Each number is 50 + 15 x the weight over the matrix's rms, rounded and kept within 0 to 99. Layers, rows and columns count from 0.

# layer 10 attention output, 64x64, rms 0.182, rows 0-50, columns 0-63
62 41 36 38 32 50 46 40 27 69 69 46 68 42 52 37 32 19 40 65 71 37 29 52 47 52 34 56 37 52 25 50 42 60 51 70 57 51 63 50 48 69 30 39 73 24 66 46 65 38 34 42 60 57 59 55 44 35 88 38 31 64 44 32
50 43 55 35 23 67 59 35 54 52 44 26 49 49 53 57 24 58 59 60 45 48 13 71 28 56 64 40 56 68 42 51 49 76 19 39 31 42 46 62 43 56 44 61 79 64 58 12 42 20 43 65 45 66 58 47 66 49 48 74 84 45 53 53
37 47 44 48 54 34 68 75 42 50 64 44 51 59 33 55 70 40 69 87 41 29 62 57 57 53 66 53 53 15 44 47 46 80 50 48 78 81 80 59 51 76 67 39 59 80 59 51 48 74 43 36 14 44 53 46 66 65 45 17 69 78 55 20
48 38 26 45 52 49 70 66 62 66 43 61 42 60 37 54 48 30 28 81 37 49 33 32 47 64 46 61 33 56 64 59 72 28 28 69 23 54 55 46 74 52 59 52 68 47 59 55 39 67 35 53 55 47 65 49 39 35 39 57 44 59 65 57
36 35 61 35 68 44 60 25 33 42 51 49 31 16 64 45 64 23 65 65 36 60 56 51 49 42 72 73 51 46 48 63 18 49 33 81 50 26 56 71 56 18 63 43 41 70 62 29 74 52 77 41 25 41 89 59 46 35 43 39 72 46 30 53
43 70 69 24 20 19 58 49 57 39 29 55 54 78 50 32 47 17 24 63 46 51 41 64 64 43 56 34 62 32 43 56 68 66 61 33 65 60 33 57 67 75 74 27 23 46 27 57 55 73 54 38 56 32 73 68 41 28 45 86 47 31 30 47
61 44 43 41 54 66 47 69 36 44 67 34 56 56 48 51 68 53 55 43 39 43 58 50 27 63 50 53 41 76 37 79 43 46 53 56 48 53 65 52 51 31 63 70 16 50 69 45 47 47 51 52 54 60 47 51 11 48 56 39 23 61 36 31
22 47 58 50 59 64 45 49 66 54 55 64 44 62 57 36 46 48 44 48 45 27 47 49 54 50 40 36 24 23 48 74 45 56 61 58 53 14 64 62 52 59 46 48 51 39 32 45 42 47 45 58 41 33 74 46 34 19 34 54 72 51 54 49
51 13 38 51 40 51 37 47 39 58 76 81 52 76 44 66 51 39 43 65 63 41 55 52 49 23 66 32 44 46 81 53 70 48 58 61 53 71 64 58 60 54 43 88 70 86 59 53 37 64 31 63 65 47 55 35 67 35 65 25 67 20 68 39
31 64 41 37 47 59 42 48 50 52 60 61 38 65 36 49 50 32 54 59 88 41 44 49 41 40 56 62 52 89 35 33 41 37 45 43 49 96 53 45 59 55 78 61 69 23 31 37 67 49 65 60 64 48 40 48 58 30 47 37 41 64 57 63
44 45 49 65 50 53 52 59 59 59 14 43 68 52 28 20 69 74 56 49 43 27 29 32 55 30 40 29 49 64 50 32 43 52 41 30 52 51 56 25 20 40 72 42 65 58 61 40 50 34 63 38 54 48 85 58 18 47 50 35 33 64 54 47
62 56 40 51 74 42 34 44 45 70 55 65 50 44 56 56 26 64 58 63 53 38 70 73 56 41 59 33 57 60 48 44 39 32 00 21 39 38 49 64 84 28 77 12 40 60 59 51 42 43 44 50 36 66 55 55 59 43 52 38 57 52 46 70
51 60 74 49 32 75 48 68 23 61 57 71 60 48 50 49 36 29 39 18 37 28 63 54 37 41 54 46 44 54 55 34 19 39 54 32 65 28 65 61 48 26 27 43 65 55 25 60 55 46 45 69 56 55 25 59 66 44 54 72 50 45 48 64
35 42 78 44 43 52 59 48 48 60 41 66 58 40 59 30 43 45 45 61 64 56 70 38 56 96 58 50 52 45 64 30 32 39 56 42 51 51 66 17 32 68 49 12 66 65 48 42 43 50 41 40 58 59 16 58 55 47 46 42 54 42 57 44
50 35 49 58 52 35 64 70 71 36 75 67 36 24 32 40 52 44 63 27 48 26 56 57 73 49 50 82 21 30 66 58 57 66 71 75 49 48 46 50 83 21 44 30 46 41 67 54 64 52 54 45 51 17 45 64 45 70 58 49 12 67 57 48
46 77 67 33 48 36 59 07 39 62 88 33 51 53 62 46 76 50 60 27 49 35 46 53 53 42 41 39 34 52 61 33 47 65 47 34 28 60 38 50 56 13 43 60 60 55 45 48 50 66 36 60 39 38 43 42 53 82 48 51 37 47 60 42
62 73 29 73 43 54 50 50 65 68 45 69 50 71 34 31 57 54 55 30 82 30 70 63 56 52 60 68 55 25 25 45 82 66 40 28 41 54 51 27 36 88 47 24 63 37 57 44 52 42 47 51 76 46 16 52 53 51 63 76 49 76 61 41
42 49 29 77 74 34 51 53 56 59 77 53 44 55 35 35 53 75 59 58 45 93 23 62 23 63 56 59 73 29 49 46 43 55 56 47 32 43 68 42 88 42 56 33 42 56 54 55 38 47 68 66 31 44 43 66 51 80 73 71 76 50 67 55
69 51 46 31 39 52 50 58 56 59 42 29 62 45 73 25 46 70 59 65 40 28 56 17 41 61 45 52 51 30 47 49 62 65 05 45 54 39 72 42 40 62 62 42 23 47 43 43 55 37 13 57 24 56 36 99 33 64 42 76 43 43 56 46
40 35 57 80 55 59 48 59 61 15 65 51 37 62 89 42 37 52 39 56 54 44 43 49 49 45 39 45 51 37 50 41 54 55 26 67 70 80 77 65 41 29 21 42 51 39 14 69 43 38 64 28 51 56 75 29 59 13 36 56 72 32 50 65
49 52 47 39 17 56 36 25 47 48 52 57 24 59 51 59 50 80 52 52 34 27 36 39 27 30 68 44 46 68 48 41 76 48 68 34 20 31 43 43 56 30 72 63 37 46 44 54 56 32 57 24 42 23 51 65 49 57 43 25 68 55 50 54
46 70 56 59 37 45 58 50 44 48 42 39 18 32 37 61 32 39 36 58 54 58 59 48 55 53 70 41 43 71 54 61 45 38 50 53 58 64 44 52 47 32 77 41 64 53 52 51 38 57 52 51 68 45 58 42 32 51 38 62 71 54 49 49
54 31 29 27 56 63 48 65 41 75 55 64 40 20 57 60 42 53 36 49 74 49 50 38 63 28 55 49 56 61 77 42 62 77 65 38 37 59 43 52 44 33 33 53 58 33 32 71 74 25 47 35 64 64 62 76 51 42 39 32 31 73 58 23
65 15 42 38 47 34 38 53 64 48 54 47 26 57 61 61 59 34 43 23 52 70 56 42 68 56 51 74 58 41 56 51 68 59 80 64 36 63 44 71 42 43 34 42 39 89 17 62 47 76 65 68 67 73 42 39 24 31 69 62 65 42 48 48
72 25 66 55 44 40 55 05 39 28 43 46 38 38 43 46 49 32 45 43 51 52 34 55 19 52 46 34 49 47 43 57 50 58 94 60 61 23 51 73 62 39 64 66 49 68 37 29 80 43 50 23 33 81 73 26 49 49 45 43 13 50 48 55
71 60 42 61 53 28 54 45 33 49 53 63 41 64 48 63 66 57 28 53 45 51 53 40 34 34 52 62 47 56 56 35 58 52 44 46 44 39 55 46 31 60 38 78 72 53 31 49 23 50 63 54 35 74 37 28 24 59 21 56 48 56 26 86
60 51 59 25 59 49 20 60 60 42 52 46 52 41 27 51 59 42 49 65 50 82 44 45 53 52 61 39 41 11 34 19 38 22 57 53 27 63 40 70 48 78 87 33 59 74 27 37 45 85 50 54 53 54 86 82 48 66 79 63 62 46 80 58
52 26 50 86 65 63 67 35 71 56 31 41 44 49 52 86 45 37 46 70 49 34 46 58 52 32 57 48 35 58 28 43 64 49 52 54 31 81 57 35 52 27 54 62 30 86 31 50 40 46 66 28 53 45 75 78 50 43 36 21 36 31 59 46
50 48 51 53 60 52 36 71 40 34 34 24 52 68 29 55 40 41 46 31 60 29 21 38 43 63 60 53 65 44 51 50 16 49 47 55 38 44 43 39 35 58 45 48 79 54 77 32 45 40 51 61 53 66 68 74 57 38 20 28 43 47 50 55
50 39 62 60 69 40 47 74 72 52 39 59 64 58 59 43 41 50 64 38 50 49 64 34 49 57 52 53 40 40 64 35 36 76 39 79 48 63 67 36 39 63 35 62 20 52 25 56 26 35 70 69 78 86 18 27 71 49 60 34 29 59 64 60
43 51 43 75 51 61 47 54 58 60 60 46 50 51 46 34 66 45 20 28 55 18 41 68 39 68 84 46 63 35 47 63 47 85 76 42 06 54 53 44 38 59 63 53 34 59 66 78 56 43 29 39 24 48 47 49 65 45 35 65 68 38 58 60
42 54 46 53 42 45 66 49 44 54 52 51 80 29 55 87 64 65 30 31 71 64 58 48 51 64 31 57 40 47 58 63 64 38 53 27 69 42 46 50 45 32 38 46 36 77 46 50 47 61 35 57 42 68 35 51 55 60 18 65 58 60 31 72
45 47 48 49 32 22 47 49 48 49 49 48 41 24 40 48 62 51 51 54 51 50 58 62 42 37 53 78 43 41 32 36 33 42 10 60 69 41 41 37 57 60 51 30 36 42 55 63 15 48 46 69 67 38 71 40 38 74 58 46 60 58 65 61
39 68 47 51 78 31 60 81 49 51 48 52 56 74 41 40 44 52 64 47 59 48 62 57 48 58 61 68 42 42 55 42 71 48 37 33 22 85 30 62 11 38 76 27 41 55 69 56 19 44 35 76 74 41 71 22 56 26 34 31 43 50 42 78
69 61 31 41 55 43 76 49 71 53 58 42 45 33 37 46 42 47 60 33 47 36 70 43 51 61 63 40 65 75 55 34 44 51 31 28 52 75 54 63 45 00 58 31 36 34 50 34 38 64 57 50 75 62 34 66 65 66 55 46 43 71 41 74
52 47 55 40 43 37 53 59 66 42 50 52 33 32 60 57 48 58 36 50 56 20 67 56 36 43 43 49 36 52 49 41 65 49 48 77 31 69 32 47 69 51 23 71 49 37 41 65 52 49 51 36 50 28 37 40 76 52 33 54 64 78 47 57
40 51 35 63 38 51 51 22 60 33 61 45 81 42 60 47 39 68 50 76 40 28 56 45 36 47 60 51 34 75 63 29 63 34 45 71 29 43 50 24 39 42 55 28 38 45 52 51 69 53 49 54 49 74 56 39 39 73 34 31 84 61 62 40
53 51 49 51 51 61 42 42 52 77 51 33 42 43 41 49 41 55 50 52 45 48 46 42 67 70 72 45 38 52 44 51 69 46 51 34 53 28 52 62 38 57 43 48 70 50 46 47 41 58 56 39 56 69 62 29 58 43 83 68 76 74 57 29
67 54 58 47 69 49 38 52 75 35 58 40 40 67 41 54 31 31 12 53 61 66 75 31 50 63 41 38 29 41 25 45 65 31 73 43 38 48 62 41 77 76 41 37 56 54 39 38 13 76 55 17 48 50 57 53 69 46 46 66 35 15 24 56
63 54 46 46 57 74 42 37 81 64 39 56 43 51 74 64 63 46 54 61 56 33 41 36 38 22 61 80 43 46 70 48 58 50 22 71 48 74 40 19 40 70 50 31 66 51 38 63 46 70 61 30 31 63 58 65 21 53 63 28 67 75 72 65
38 25 62 41 52 56 61 45 51 60 51 56 25 33 50 40 28 71 66 49 57 51 50 41 37 43 68 50 31 47 29 54 32 40 17 40 33 42 47 55 83 30 65 46 31 58 27 25 62 52 62 23 76 60 59 58 62 50 62 45 57 47 73 28
74 42 66 52 44 43 29 68 42 40 57 56 51 33 40 57 54 70 56 73 46 61 45 44 52 73 47 76 70 86 39 51 59 52 61 66 39 48 45 57 23 54 63 61 44 18 52 59 44 61 53 65 45 73 30 43 44 58 44 41 69 48 73 67
41 46 53 61 50 58 49 36 14 37 38 27 49 59 72 40 39 81 52 58 50 57 56 74 62 36 78 59 36 46 78 74 42 44 60 55 99 48 44 36 38 60 53 88 39 66 61 21 62 50 49 51 23 39 74 42 53 61 35 49 65 47 51 50
90 64 53 52 47 71 44 62 62 49 42 76 43 41 44 55 31 57 49 63 48 50 34 47 52 44 57 27 16 56 54 42 49 33 42 40 60 50 45 52 82 45 62 44 82 55 33 67 49 45 40 53 40 74 31 49 36 27 45 32 56 34 64 69
43 43 35 52 08 51 41 38 50 66 32 52 17 40 33 31 40 57 33 57 61 41 86 24 35 55 43 35 66 29 61 37 51 57 21 51 45 21 39 17 42 30 76 74 83 80 15 89 39 98 55 67 46 64 13 82 80 56 52 68 51 58 56 82
25 39 24 56 46 49 67 26 49 47 65 63 55 41 46 60 54 57 73 37 53 67 26 38 73 46 75 51 56 79 44 41 68 52 64 52 70 33 59 30 67 47 76 56 50 32 43 52 68 51 60 99 37 58 69 66 77 62 51 42 44 63 36 50
46 62 39 52 44 70 67 46 43 44 57 92 30 71 33 55 42 67 84 42 58 39 57 47 71 77 40 57 37 45 41 52 43 46 50 54 36 54 62 39 53 71 60 31 53 32 44 70 53 45 42 50 49 48 32 26 46 70 62 65 39 82 51 18
83 27 46 59 60 60 52 45 30 63 45 53 45 60 77 36 43 41 48 49 44 56 34 54 50 56 33 73 57 42 29 45 52 47 15 51 35 39 43 23 59 38 45 56 55 56 27 40 48 35 57 57 27 11 52 32 65 16 42 85 64 33 63 18
45 44 75 38 88 24 60 84 72 62 60 64 64 63 36 47 42 26 49 38 97 51 73 60 28 41 58 42 49 29 46 52 07 56 51 46 65 55 57 55 80 74 28 61 07 47 35 74 46 90 50 77 67 48 64 73 28 37 65 42 19 81 45 28
52 41 51 51 58 51 49 44 79 68 61 24 58 71 56 42 54 52 62 97 51 56 54 51 44 40 37 53 68 55 47 86 47 50 13 59 65 48 24 72 53 48 58 48 43 33 41 52 09 41 50 51 21 33 53 70 52 44 52 38 38 40 59 31
37 39 55 53 52 48 48 20 70 49 43 58 79 56 25 55 42 38 79 32 46 66 56 57 58 41 31 44 51 41 58 58 19 66 44 76 63 54 67 39 61 40 47 54 57 45 52 54 44 46 64 56 67 21 36 64 53 55 36 46 51 46 38 49